Weights of a small transformer language model.
Architecture: RMSNorm before and after each block, rotary positions, no biases in attention or MLP, tied embeddings, capped logits.
Each number is 128 + 24 x the weight over the matrix's rms, rounded and kept within 0 to 255. Layers, rows and columns count from 0. Numbers have three digits each.

# layer 7 MLP gate, 320x128, rms 0.0861, rows 124-160, columns 0-127
098164165141109137089168116075171147113125163126084111146076139154144156142092143148137139117173121175122156145105151112122116141101112116145141111163127114175125161127168104127122131120139185147137105112120100161149130141134138149132164125137142146079131113107106115162103133143104136108141181131121164128110139176128129147111154158124183060121111113132103112060157117102116124100142
130124126151121155142145093153143153161107119116154144186095072142123107130138141134095135118146130142134109170179109143160137090144140141151114092141162111174099111099094175154095117148119120115128099086097147149137120107122176116114129146118158138132121114080157090123121144143143148171153132111127117142167134095111168120128105177117183114132129126108160137118150162179114138147151
121163103082131169126123144137167138141139179164097110119156166147136119143119145095093121104126095164131115168072122121161139125125077144090129122157102166154146086141148098146122148142124131107141097131116139138123156124127142128144170091084130151115113143125113156119126100100105128125103148080152100103104160120149122159130128159160116121171120147138146158117151114100111144099139
141151145098145112103137136096106137142122181137142160118105161150145161166109149142085184097140118169150092121133114141139129148134172142170136110142139127139095118136110129167122147139108144150107132105109113109128112118156147122084119121116098125111124115130086117125141113115067130118140104129112101079161105149155120141152122119149154127166124115112177101137144123120123093107149
154135084137176147103101141123131151132087134116111153120098109142153152130131116163109160106123146148164135135124108132165121090123121167156136143115185128132096137138079118106091135142134106106111122115133114100126142132167099156120130122115138137149171135072139113141141096140105127108107149120120133124097167092157170132170137166140120102157120131137102140119151194133113183137096
135104107142152189134125148163153153131162127112135139124087137145119117107138110138158127136188127128181105137131097075107132171098111113141161127135081111126140179141122132138113110145137122115092138112133119111140132142127133134134163164124108115127123125152136105131109138119164152123110170087153156087090166132182143079120107120132100139098121137144164167115158127076146130144149
113195109093111130138127187149141141117132132159076135128111161200134135146126103125113173152140119142161094162156117102151122129099136141125132100160140126152136171171126126161121105074116126137143128153085103130154145182135136100125109162159133159155135148126123166137132091179134114119127136101197160097120105135110098120112148139115104103166122093117122164107137118136130127102147
103104125139125165086103077177117113123128146128081114122137130107117139132139099127118126096124115136130112133106109135116124130079125144128150080126141070122089106091120107145124129155121142139138158152106132144172142102150156111113116150113176113130163163143150120095163135092111085146170137111105094129128136120112092093105134154116106144105107142084083121138114104129101142099086
108142150125143105140112107118174170137088149136103153137107145121149135161139131161121119103143157131154134108143098164142127137112100104137141139135101125117146132157119112156121116124154135129088136145114167132089147116131145108136128118121115138089117106137095175124086143155158138146138125150140094092059128160129128126120092134156157141130142109156134158099122110171145125142148
145148139154176111162124131122170162124099097130112135140130134142181111152150154163100121135140104108132108167150107142124106152090130135123159090105183121130104150137080110146122152109123167165126081068134118141122164122138144107086144116134122116131108119134114167089148163134125124120101123158144161135137144153152180116104151096126119138147133111159124108097106137123147141105133
158137118144153137152152151134103132166119123141112115114121127131166104155093145144135126127117115134159150142116122098128151125123084161163146120102116110124108144145126146096134135135143106133125116081156128096096097132128090122121112120121126167094124162120140154105140131139137133133152102127135163155158175098149093155140168178125085111156151187121136156139122190127139143136149
149146093160124149105143162151106141146150149155150106112118151143132114161136130134159167065104151096129134112127131118139148104128124155132105103114141142119126157143113094118080154125107125081148122123137102164128122099151166154127129113109171129098109150128103112150140154149121091141131123058140135125129191114093152139126172122087123097115127120130165113124106168119119146127144
147170108150096114095139131145142149134078156136143133163151069139107141118141110135099109118151093128109158135149086182116134120110138101090148115110101139166113106140128138097134138075129135141130116091136093121156095127122137160155121122130104177142109117123153099154126131145154128139123165117122113108154105115107083112117133141119147110108078096140101121129148145131080105118157
133090155161154145186140108149128162149125136111058169127115073110130137145147112165152163126121130145125163130140120124055127142140116157171156129112148135120134118128112148134095117127143103084136100123201150152126160118121149135072164110105114169158124139128151147137134118141130138093099169163118140115146152184132132120122141098123123118145133119149163113127153111125138151115151
119129136139138154127132120157087130180118110143152131172134128114124171143150139133161107151154140108142127095115152060150133116114124148117192096119122073136134149077085100133137150158132123169132113148094117145136153141141124125124123128138128146133142158089098151163089093124115082067083169148130118085144136116115180144185146098105155124142096155111127096157136163138129151086121
111116107149120126135098128156114128111153111107123154112147142137158090112127136146129143139141142120084164123131148171106151101130109118149142128118101114128109159106133134133063091116137115137112148072127114168148110128149165151095089120173129162129082125135147137098152148135114119095162139138132121128163126105171106115085208135135091131160134144123147136159150122123128121136115
163112101136126161150126148108096162136149105118130107102108147099088081147123183121143163113119158181113160138114097133115114129124123106170134081058107110141095150080090118088139139129123115134144125118162101125150092115178114134131115110148101145132099133150170128059140148106121119123078148134109133124158119157163128148137106144154132132128118116128167114174097139103125167120113
138127128167154138108126146133142140107127126130150111104106164134168108140121130105168111138142135133158136137100105129127119090108132104161121105117141129157168140122121166111118115126096157108154151135154133157166143127137141142108142148143145126115137118122077166089170119128131083131100130134111140107113080134122113151193099173073129141096132107134160144129147149129139120083096
094143106119129165160105101133121107150106154073118141111123147153156141144130131141135105109158123152073182138143142147147074092140064145125156102114140110155130123150100108123169135159110116104142146114145139109125109140131123163062100140146157063082119136119132133098153089135142168127119139117168126089142138132105140134137144157093177115123134113176166140106156082146111147114133
141098124132109108120104172168149137117111095102114146117094128138179131093114129180086133103139111140169100140123144089121116118120126131142190144141134104162087133126106117157100137133170099147131147112100148101172135103130111148139087137159107157136106114089114160161113138155192117127141160161170109155098102160115135144157163136122135142133109164108129146103127160175129168088101
072102137137132123101141121119141131115120088171084090133104130134172135115174119094152132124166149118064165120128132101126133088110129146111140149109136138129120132149165101144148137165088157135093155175124149138142111124145114166095120099144115150074147112134122105107144128181112121136152144138121148112123150122140126105137140144162114120135124103123155200139143122121137105137145
103118124096127119159120133102121149113145123154147157136121114127109140150161145126149179139158145121090110111152149147133139169131138134139113129147104119146136140134112110117131092099123165147176125132124107116147091138107108168105168166159098124131121134164118080110124132148158062125106134114154135171145116107155110135144134141159123159169131161128158067135119109124138099134124
143138121100140170135118112118098141121132154158153157102115094140144127159134121091083150154135073107103114110094119164124144161131094121136132155146139127134101097087104154133116144135083104175113156096138096115091146130161143120105104188157142117106118139111134128171178157162177127129118095112110117153158098092144141108181120127126146123141132096092152081174108189109147127093113
106153135124146118091105111129144152104134111114085143102127134135155121147193108097104121130117133123154118165104145147085171120131092081125083142142115108128145138117095168111143121118139116134104153109150117156121102134151130131147129134141096100138102136088094145145106116153116098141142102158116134088129146126097123127123149160138145148099148131123102123113116135148075111103090
108124116117160141105114151079150177123143158112161116144151147097173157128123147140174172181105132157129144122116094115133141130098117171132140099153155109156105163114126145102086106130076135119130155139112133085145108099123145089117090118103089167122082118114106100118132081136170148142148142122130171161144087102138163150120145133165107115108126110115131151139120130125099126136101
130134103138153182160150103152111188155108106102126124121121132166117123135139129115121124115188141120124110146113086134110181094108128099119150081140137137152125120138097137086121147185145097167165080123151083106151096130132139116151126116106124162136124153123177132154109179163117112096148161131142126139130136093135086130128139139119123130145117142102158118167058129127110117121126
193112104150135149129102107140111166108114122144131117155128121131106129107101164103167104088161110150125127160079122139118132107134116161134127118175138156145122132126133172167130161087139118121151121140113136127142134109141126126107147133082128169091135150121125143072127125151137135112155138116173135184099162148123116119167108177128111128127091142130089122110140156116151167128143
131129120112106151146166122130102167122151179135087089155123099110118103122102147110125148129139157112130107116083112095066129134116130085120137182154105115177143130115088139116123146100144069143115119095135125120124118126144105120081153140144141142155082095136100126108124148182118104095106130164119158136115140164099141110115150138112121150137154126125161161143140154112089122101098
108116113139154109127164147168151141144117115086114089156131182151138151136124137141129216117106125187126110117127135123098146179114114150154114083110137192107120157141109120162108145112125148096105064159096115155117141160127112101134120131116128123118089147139109094108148139110137128191146142112126117130147140141145154142149153154156117142129116108146117150160107136143111124117144
139130120129131133100149161116090129151094126076094154120108107123169144113142162122067093090142134134123117123130159110131163102125091129121123138146106134151162162114102108155103113119169122160077153098122159086109158095115114157124104150175121130144133127175120134148143121131112111107142181141150103122098139156133113151155134118128127192161108156126095142098158135148133121132147
147191124100136124140117100137129152135099131121125133150082130092101117124170114179126128125132146147070126108156126135096118103111112099126161127112152158137123161159120089109156144114088134139146098120075117130136094098112112123131132092111160126093118162127122171136115146125130135124152150147191145136104166126155126141111115131145120105129125135164134131143108118117110122116153
146162093101117173137128160154138128161137159128122169134122134148130106129141133099125099121133150161137143165136107146133147102113095124098137102131127142125143167120109145098148117132166153088140129132148122161128126109138127149130146141108153134123109109127107156086123145117087144073106131154167113083025161110093180152120135168135128139140102099167150131144111102093118108115132
116155145110119147116139142100139120133143172135093116103118133172167088141121167126164072145134125125170131163150099101123140144146122124171104134128120156148132138189100163095134097092138096168110108071115154107128139096122126075117098130156176147119161108137080150135100151134129100103149129134149143087105083098141163151139146136096128170109120113134130116140176109119122117086091
145147063118167138103093132117121119166093121096137149128137110155178106155124092163101127127094135102100140087156147129096130107080099125149133125123100127149122096155130096140147184129143122106101162115123120131121146126112211126107098167156138125117102133108133166130118109151182167138046159167129150132147106146097132108130128125118168114142129115140132128097115108109059093135154
120124081128104129103138136199110141105136088142123148153134116102130144126134126107114108155153102115123170103107097138153130148130106060085140109111105165130121101076141122129058096132165110124158120114148112138155140112105152126090151146152157144113153144136128131137137163147168118091118139109112081117139128125134091076135128159183135144147120125100133146144099151071140132115136
120138161146125109133175097150142171117109139115103105141130078126114079087154174139068138112167122127127134145147083139112152123113111096153116104133146131168130125158070097069114139139112116135158131095140112160117123123156113127116105171148142096083192095138118151139123116145094126113156142143103129098104131132150137152128161148102120116120088096143147163148154124126114173109106
074161124132139138141145109132143135163137154135112149137160143133135133167120124112123154099173180124126155080104145103091163152131097104125093113108138107154124110109080154130153160137140119108173087108135131090154111170143154104168149127117170138131136130168126130129143151132156154101122134151156100147122106141142114114149125132112148171115133148126125129100102128145111111093127
# layer 7 MLP up, 320x128, rms 0.0877, rows 124-159, columns 0-127
163095116108156135137081191154162130151108103143170134091131126055113115149158159144147120142129131124125126140212131175128135159122149146151164154113100114112111136106089105139054120111147093179128149162126152110070136113195110149121133121131108151162141138192095128054134140145121124118138107136172132088141148151155138120189151148134109147071123130144125157173108173141145138115095
140107119103127119118111141122144100132112091183136132139174165126147128157128124134132155129111089164131142105135124119102120162119112153158099139086144155128106108118144113161113101135110136150145140090137136118165173135133089158125137148086119134104174158094104161140141167075135094128101122120105172102137124138108155127087141110113132135084093161093106126142176134117125162144091
104087121132128151108152109119144133184114114130161120153134181100157165135134192133123155089114133106124135148104103110149120149115097100100106118111143141119105131116106077138111141139124081064102155133113126117096132135161130136115102134100125142104078111143126123101100126115148124156136102097127155118152168125074119111147132149095116120115095116135121111114134136136127117097121
128095080178091159151099160125131130126136132160120147182141115135168128148165100090131111150122121100134132118140132149116129126149080141088102120116125124172137147155137142110146112117145140110173115166141132121158144120144120137152120136123119088121112108118134138172114150113151135106159155108126129148133089113088122139072131129149112110172120138143115120133130115134134160116132
132103128116091131122155126122089153136134155162171136123117185135140117089094161112174146130102142136084131162094118100085126170136138115156131116134112124126117122110127144135139151112124155148127126103159149146084115091084100120092153117135155141135085110115114157141142142137134121118147097117123098134109123084092153140151141124113122117128144082130121123130109135095166096125140
187142103106108153138099140125115119122123164087143127126133101152112126110108083101109120117149145094061150114077134138104113134128139181159136134132185116125073114147142113114110138119137115122128161116111149108129100073163132117153123125145118113174135144101131138118162154158104175147140104117105114126145156098130161125135119124132132150132186162129081112142102138140116129115190
126079165103134153111127092159131090135116155111129077111116134106133130109128157152100147147145129094163164111114113147116114132112106078163126126108133128125143132170124138111121096138127124136107127156176148145136129131131170113112163146113116081123141086148167141091145155092134128107118109107130118114141151107096155120149148167133129099090119152142111112115167122122086158074097
114135119152096134111126136124135133117092095142116175162132150147072128148085136083134125097180154133133135135122128148144150141131147147112125105122104131127110085142117138135171097127152112135085157132102143142130146098121137097133125131121122093112139134138132123111124124145107118151137136119100119128120116126158106152148143141163158101081169113121140128136121063103125152150089
117101110155118133151146114162141111116141109082167143090148107159105097103147164078126107094130143120130122149101122097138132126124147158130089117162130122132100119101107132088142149113112147138174112123154101138135104114110097121115149152151138110131177121111162114149141132124122136125110101165120128129151133134127137136144129125143106166133131110098134119147146131100128133078128
167174163114098076136172148087136124079130106156143136114130136116140163119106159126114139113141158133139076175121151126178119120123148139095112098131107148111154150136103126145102126121107132153147097097117093150114145128133113080075165135123120075120125111140126127154116121155142137082095111105115109127122124125121164116093136109128075129111095107148089099106120097125155145139128
132129125145140121116109124134143155107132122117146168113103137145146136139118172128170113097150107165121144101127112114154115082140130116134151139142094119127116117131131141070129114136147140152136113111130094138096080168105103119097167081157109153122115125123107130129126191095161120151159112125120118098109132134121134169114119126143122115150140148104105133164134138116148099113124
157108138144092149133112088109129105119183167114152116112116141117136130152151105125136158139161127129128123139076101111114165108112134095136158108150133108125130104091120123134114137115087101142135187096114142147122129091187130099110137101124127118138107134133164124152101133153127121155120117151084130123125099144106121137129167095117085110157135145118153136123147160099140136132122
119133135134153139117087138102135141120152156136096160131138089111131163143102116115111094093118127152149105138141068151122116110110111144100097112137141145141096098144145114111121103135118134132143112129105139145139106110093120150149144130148139108143127139156144134091121134109138084149146143077151097154165127111121123107093110180145140152165141116135083095142142108156136124106167
132159143131127124118112130119117101129127106113139109168103112116176147132165140120157114124122096099087109133142135139119117080117093117114165108141128131147120112142113143158159143141128103161140160180127165061118166130144150160118084141112139154146149114110092135149127131114140129116109130165134120140089093144120110137133116140099158121154105156133121154154136096174074173150137
081118120130155154126142168189147133142112116137171171130120159158143185172116130144130109106092113111142146132108084108085114103121134109145181096105159127113140168079131123143108099156139143143141134113123135134116150120092121081140152134086137129084106137118120132108172138082109100140076116128129191148119137159102139139145138125140079127113158105100095091143125156106150112103067
121139129115152136125099140133106142125116142107129148137148150129123097154125134121165121095154114104117144126165108154083143125154122122112143146132093158138136098139144147101096137113152120161104122164081145135093109101143148094149119137148126133142128152170164151130118126118114136141165130123122090138124149144144104152121097158143153109125140134155131113131090118146165116142131
149154101121157141098096113100122139121149169152100135137154111152109116141142122109106142120112111091131130141117133140094161111111107103145076166107142114136122161129139140094144128098138083148145146110114131110161162149104145150124113126137123117113118175154133101102104164134164108085126157122139094076120131144144116143103141118113141085152127132177174130119106141122128160097099
107111100145123108165102136153156155116104154141128207148107131138103144116133151162099109151135128121132110104105140100101134094124153116112166107193126140112118157164093122121122115136151093141088109112122085137096079128117129105153112095144091152125118100088127135152114135137148134119118098138141124087092160154151151094101131096153106065136144136138081103116116161098129146134129
139117100135122117152088094159161111094120123154134122132114106092134122161102126114119158107088117110127121191131135111126120155107177118116114133142177106119118096129117150114086105134129136126153131112157126149105151128171137151145146151088127163171107082113132149109107154145145127114144133160125147170123099105119165143115140143090089133144122148117161118122164097119127160111092
137138179138103118119131126166108109092075067088144123104114170132151103141125129147111141134141183111115117137167111107153097135169087135138170100117094121105122198127111107122110100115124134099114140183118132160175075105121161113113123162137087132133120117129125119138090133129167166091116164121175098109122085141130141123114090083170173127087143131128122134120149125167127108152149
129088193143064136100132139081157158115112101088161107133103135116163118148151159124163127089143097133122107171119149099134167115151137112127139107144116100125137141091121115142116134139121149139164124134099137115109149160119083110158136076128129143113155117150131149122141132143124141137137117131128084149152104132145135169101136108143107132128133120094076090134110106109124099144098
161117128113125152139124112140131126143158152136101103116097124129122132112142133129120109199119118128121115141121148098146114159151134165134126132136162115129151121075129091155140169135112135090134126151115139103124091113123128102141146109058075131151108140124109171158117134099116189110139125156122165090155114108132125132118158098135102122147120134140118110117140129130103141115128
143135114131146163127138128125138168132145127146155134128154122130122137153095142091106077129153082135106133113101140125138101138106063106127083131205146180110147107146136121110152129112139082128123122137104168110078162139171075118165167176162144118112119136145128118118141150123116155114113123102112104104068147129146099140133115124165099120100143113123118121102107161120122127109154
110136143123132126151119146137157119113137147141162127144097092134118128088106153154102136141137097128130164124159126125125101122132142107133145156146144140126158099153090107128133110121166120146076114123102116132145152117101126168150092182147142129153156106112113157088159133123150137104087145146120134141067083118151154129181148092122141117142136155153097089088161128126130152180122
139124152118145117138099088106123140116122171124147132133142119054154159148127148084141176191095145123157141188129107151171125170109146164101115152148140165101146118095113119119123167146113130098131148135156097089129160185175135103096153129131133141102171120145112111104089137130123144146138142096121115133154115164118156125131114170131105151122136108162162147138109119130112077142081
171135102113141158092095140124096089113136146163116133142122138078109136141125112101109116131180162118125100126125118149128115109149108066156097116151138137122127185149126125143110100123132075102146172125106115119125147129159186162173110112173152108141096153142136129085175146146156140092126131108128141124143100178092139139106100102092190115133122155116141130190166146140081124101142
165123110152164152167096119144113151081157115135130108155131098090115109150104132102128111112169099134079100138129132129133155129142155132087088152134121133112137104114096138163094118129099121131109148190135073119138135123161125145101082135105082135092137085114121161100118141122132145136186110152093142128147129121130121127142120161104106156138106130064127167132117125154157098151130
134121119135164074145095127132157108145104171099169174112124128083110140115123186103122144149132140083151107144126116111122126117178131125155131139122101153122126083155171142131062108066163139161133111124162121119140118137108085137120141091161108098125097136134141111076094123113163136186109133133127136108131177105168157139161138105122173088140118128124162160118129121109180146115063
126112131120122117126171143152133114142167130115117125096096160124139151173160124101118094097109126148136153133109113079143131145105108122094144119146100161109128103115136148116119156174140128097122128099147090164124117126118130108143131142154142140101132045161136111106097128154109108133153098173128154120100121161141169145114108139120126146144115117135108165095142177146136134141141
107138121099154121144144163123112141121182120111121159102124136152143116123157193142142096103165128158130135142184124133164125139105118111088109129157120133134128096126095119096140129127147123139172056095147111119122079108186137119138106174181117112161148094060127157147110132138086131114172119162144089119117142146124137117125130131133130150171129096136128097121121116142122095122127
108114172101127136153120097144142131099135107096113123143089141139165089155126169162114112111086079104125131124132135134104155104105105114121126160128127101142158103129118149128144127165097103109105110172153094079152178154115179149122110138114168130115167156104105134141046116146150115138161130145102172148110105134134153126117134139147130103117098149134170122134099115153071171169125
153129135136143147130129168142095132068088107144106151160111143125144143107165145131147158137113102097134131150150143145096098102138150093139135140104116124139148129168119095138123179095110132118103124158122123131178124111125144096133141124133072102123104126088135125101114140130171124151082140114133170140177105140106118155161131128171111156133116131135130155191161159086078172135154
108129138136110122102136134136158117115149113139122109147153134132125132155124145074148139104151121128163147112130159067121181125099089123115132112136126127140144161147097105138106117097167170124135137149172120146142086145160130140142088143152110154154157142159148137134139114144133132154135140138136107080062128173124140106150171112100131121112117132153122121067131186131114098136123
148140160108129133125155115141121124105121085140130123114127137119114153122130185087139147147115116133148136141115139082160131104112125113111097172116178153104120106171105118141118196128151107131151135108130091169130131174116083158141192122111122130128143166136119084128111089116101144163168120109130133143129164130148168111157141106140148149138111124116132117123081143089159107112134
120149117149129073115103156147136107145132080137120165136119135156120133145134076121131113121097134147088166107153141111107122139139151164125087109124118124113096132091134136088120170131144162088125116130163130141104142109136127128190129115074152119126116120110109161127170113118078153144123134110115102124117138109124132122108107163181111117157106144143121137168145093150147140139173
131129110108130131148145127100119143110100106133127067107128063109123136117063130135187135115163085150165104142068098136149120113115139111133097179120101118124188149129088142113099071161163126104157136128115123150128138131142106146135136099144118063152107109109133179118128096160090102054122146121116111126143143125120132127148177104129152112164087133130124130128102158168126136120115
# layer 7 MLP down (transposed), 320x128, rms 0.115, rows 124-159, columns 0-127
110152136148123102098124123129132155145073100187109087138126129114097104177125139111138141126131147186134126148085135131142128141094161141154096110141111095190159096109142078178096100122096149133138112132115175152142127111137134107128114124131102177104140151087078155067066134142127129087143147152165120091108156148178165125161162146102133117135126124153131096101150078126110148091137
130117122179149133113128149114113088138102127171121128144125126152097122109089105157139142159133168120137124112134118129105118133145158103129125132130108124145112147156160087154094117122163090122105087076129163128176090127138129142098126129148154143086156126140097146121135134131135119156154243128126182107174137132091121159145100116175158099143153150141165116121093119099088155139136
147037157136136140110157158118134099104113105171145124121134145104093116137140156144119116076126148119104079132156133142075094110108144144144111110147131137130111137180102127152133150125135156153146146159110132108129121127106101134116130117108089089133127143124155151131150182120129156175150143137089159088115104140156133133147140128148084121126125121102134157173124119136138120159114
116169129128139095139158130073121110144116110125137157128124121153123121159146162141125130108133109148129091174134127169103155131113087140125128101149163113146117135134152148156121144122162119129109112123183077137163133150116119155111113133127121152135100095105078137155173128164131109154116158147113135095210132096153129133162125110130144107102137152136123103141141130114156109129117
076137165113154147163114179115132103118134099140106130108133160080124129093141136140065135145150121145132128125140125109149120128114133116114132127089134142100120122131121116117119123126178147170138129106114117116157117148153117127148088138100096144051104115131127175073147117139161135146143198133110137126140121153159100154100105114137104127128112100115139137152161135108115096102145
139119151144126147134144138105106201099120122146134122157096162117112079098115105116101093113126150152143125123095127130149120124102153154153131124129152135152068141087117110156079132153112136114140068159112117134137130113102151134114160106149137126109131136082142174114103106138087126138187117110136091170157125082154125194127127121162121145132162094096141089109120087135135144131111
145130092110117110106152132155155102139128119144127124130122190111112137121134132126086135104117117129161124188124106120080125126105131128142130113166153066147149102102073140128080129123188128114155129185150091165158103107161126120130123138157121149129138154132136151117128117130110104138183137089114112186108124144096136117174131122119138140125122152165136145112131110135057124113141
147116136125145133093118109158127168132108140108150124118144115109160119108145106140149104136133102114167131088132152098091145137128123150099109135124172101113162110135127089165121165130142120156114127146113157115112161164180093111114131140203115116092166157126139118112145124149126139151126162124121109138092108129119132105132151137127126157162096129114143127139114159121121139133149
136142088146126103120141141081141109125142122124137156085134156151146139139132135123153136155135136127159124137141147108136124083129129135117130138148136135124138116127192152070147086104132124139121123105126132108234109125113117134127141171122137101172123132137130119122089113141141139096088185120125136110134107129151140126118098136176167145124168112125111104144167121108141115137159
151117108135118132109138163119101097120180122139162141114117150096125131105083133148100137093156116085120160141107199083148135150144113079124114142159108170098183140139123125128105099148117109141135134135127108130109102121128159161132128141086158128102140142140153129177112112111141165122089098114125136128119117148125114121130148106118086154093106126084114140107068116124118138156118
114117121131114143111138132128114146129168137122134147111130100136101115150124110116133124122089105115126085144150160137126091120123127128119158131141121108047135130143107159124122150155121098109145131105122194116096159121129120091138127131126118139121060091135083156135127112145100131117124058135147122136079133143128113125110132149128098147140167140169140126121116123100104159164102
108143178120158129095125123154138097128126106109153145134132139080126151082086113160161112153136128110111113141106136077118107150102161135145115132133104140112133121125102137114142109161144163124163118130158162110131156166108118133110111127142130134128134141111108130164117135131144119115134135160137129129091173144149111120084126120158155118117102141137084108086114089147148145090155
139124142077095135145166124131146114140124114118148119131078112125182121123113149125128108127096109139131156133121132089121165152098135120122129126157148096108146144142118111089149138104123143153129104128098142113115147130105149144140164147124104117099126099132127164131159141162098154103108133148116131109067145113118114146115183109111113105168106152127128121093104152137166138137113
150131107175124177122117158076125167138128097112110138112136106124138107125142110133115162103111110101114138126121146134098160105146095134153133127161075124186167137120135176104137129124135161116108131106111153101114146118146153162138126125160124141158117146101163127117112150161122122165113173129126112145157131167169078134113101134116095139127142142106130152129167131108109128110151
138127112127103120099115076111121083173151133134114140106127096121141120129132139084123098129128106107165162118124097132131142121104110074147139145116105088110135099116173125124093106082111103112142149125110090153147135108155131123129146163147120085106117141136118109080166078203098170091133117155122121142214130094095116138154110121107161147136152122120150128132083177112119098082101
129109131126131143151150112150124163132131126126155111144147095121146120121120076139163109161132114160150118119112150154157128126126122132121129131112166118121137146116076121125132146164092112085137098107152153137091152140138116102128139104134127147131134132129110104131151107123126149130101148151174108152058142124132161109130147148159110145093130150159130082139122159110127143170114
138098130119130095151105141139074154127142114144171100140120142124143137166110107084083151137118153143110170142133125102156155126156093131122104117105114107175116141122072120129154154132081149122106096160128130131118104096136114107119115167166137122134125104170146162068139082102111124096169145131147119154163137120119113115136141168163122133117114105103092152121140147128131118138121
124145132137139120103139157150085084116122136123127157126120118104092139171085201163170165120143115115185106134109123135118138107108101122108128091148128141154135143150078106140120125130130092104125122179108116113144150118132181105133161114173112159138152124106154155095167153120148106114095181138124129106141084110122125083177116151107125098142089138126141098133092136098151122115100
105091152125153113097131120138130054154160171149098141137106131104094123111122124151103090171148104098119076121127103138132128129076114117169106140146134137143120147131118124155096088140160135116108135142086115152143138107104140131137072181119131176172113150152150141124144131104120124147139139151122131127092157129133139123105098109141151148128135104137099131076131127148141096115144
095120121129121194112126129113133098157154129144158109085125155141111129118103105127163144118170133096131138118098135160098149141128132171131121103112112118144148093128123144106148155142099128154167140117123136134076099098107150152114163131106118060113107126117184084160079149131050170136116058113100144131153139102148134126151166103094134159140152103133130143108137108137125105108114
175098151117111141130139113095112136121162128145134136109120127119170138134113149129105103132128141131092156122084100144135092100114137141131153143112129143178126127151138147141113100161136117089104128103123130105128137139108083101104115129131124107163142140144119146124152200104106093136112165085162130105104124136163107145110131148131148149113131147102110081136109125183087117088128
082150139118139110087125140103116096141146169119105124133133144141143125134141146136133148171115120127160148142120160145130143103134151142131111110111136141140148150093152123101151097123176108122088144142106138118156125171100166170125088168121100114108131135123117105160104131110128130150140131134083135094189149111144142129099070103141132136143105110168155119128138130110162146101104
127116132134100151132148123128130190138146142110115131129121121122146129111131128137127125138119150116088139148141106133106115130158126134133133143112123116151134137116130131102123132136146131131130122138119173100000147108132158128127138125111127104130146138120143121138131159126144144119129003154119129157057102135093111136123118128090119159135139139144115136134122128156149142163145
112158139135096131108120123141110051123119107110099141131099173098120132130150161103134151122127117143126116120131154109144121116157113123123123106129071127084143133143120129127118128116127134126129166127101131120201128132107136126153086129130108152113171123142157111114164152199163153101110155136134124108138136119140155102157143104126132121131082108136198105097104133157154130101100
123118146129130117136139134092067135083127087151092113105109127150094079159060092108151140095166136130111134133113141113078091103137128104163137111104124143147121137143134162180146116114097139100142155099112146163156140137118138141144149205146126104166150135132123123112128128115128119140109192112109079135075143090126122115164089116123130128117156109121146105162138104135135141140157
133144122066084176120130144118116141131092168102121106143140162133130102125113113096111093174142080174169125132117147105129119134103102136120128127085122089130151124109143116147094159160161147136160170158118165160154129132102147101181193163143142087145164152129164156137106113127120137131111202146086141163083110123145135135121090145127119126109096117114091108142165118172139099117083
130153148123134113111101147152106132133164135135100119092166116096139114176095126117133122130162146122134160142134159143093168131123126134107124150137101105117138122138156143129092125150117133155151136168096154130094128147160163108159121130113096092093134122092151158156137104089137071153137103156090104080087155121107132111166075100098140129128141110123135131085112142097080108153148
086156138146153125157152109102135175143143131096149137146092140183171146055139152156137153136156151096133157132146091116140133127182078164124144126118175133128117131146160091136159139153125163150111120167143131116125157144145159151151161129116122129092139142085158145125097152120172144155112199096131100136118130074100091121118107141155115131108125068133119116130111126131137151163134
149138154129073095120127128094141118133104146138103150135169101110115122116153140131167119179107129103140114110140130121149105125103140133134117135159110098148088134120138094128166128102106091145140111162117086105164099131117152181118135108079158098166148130153113115127135116132136129132108183127142104104126121117149086100164120119133132119165162145163139127159107078111121151130135
165145103125134131091084152127086097191114102100094097122124092138122136111111115113141147113160163120103121135143138097145149111137103068128147118120112103089146142150187087094122119089156132126121151084147158087182142125126113154082106149105189131146145148102119139132116114153117127119156134153107130148135101139122137122136126143127111102151126115155145119182160118104144105137143
144141117102118155147119141129132152151091104158116145093105142124094103144108174136128090112113103144085155169152134183084135122112140142158137102143107089107138109109115130117121119136128153085172109087109144056095110113146157097102136120126126078146121169100132123158121080098181077123109110077140132179138156159149154101129111137158152110124123128140127138141104111143103114108159
117162111102163196130125150117137151111125135159116135109133109121125102159141162130128060102087164065086124132165069148113126143109124106133095138139137118137115143148098149126155113165151143148124162123151114142127128148140114096110107090137144133157132111145119101081159188150113082130119098151165110114075119135127151171140177128109131123123152087156128155144150139100123129136111
130130120091124116129161148166119045162118107141117123126151103141083130118142128098120113135139113102145121160133103138092136126110101115160162097127155118096136157092117105099097125113136150141150162125114087131174154117141109134110163116139101086108136134076117136101132124103110112137096131152126097146133124119139185126115149134098152111140099128161121101165160144131112133109159
109136140146117124117065121120146052127149108132104117089104113149143128133137110122116139143142129108146123101141112124115145084118109120125143107119095120067122144141113155148159121131145135068078164108134089122201104141133137112132146160172124116103083154124144145112167084134132121095110156122121157136137133150131082124140140148126133109152100142109193136131142140124132134131129
142102104099089089098114108163150141141183143113133130135095144127117128155126119118149109135126089182173099160139125117109120108144142124140113113109097083129067116136172162125115168115136110116105149124150138086099108161138140141107148120185137126147107148147140107162101112179138142111120104173139164119136106117146158137152138117153156166116115102123136124146122112147147160078120
117101081156138138116155098141135032167140106116143135143130125173124181159143116134117108174155139135120159095130100143101117099147150164099120116146107127110173122181145137122143112107141126129137135149133164083178134125121118130139099060098092095154124148130125141129119138180111107129061126127140095169150150105109148119120138102123173104155097120102110135127136144122171117123130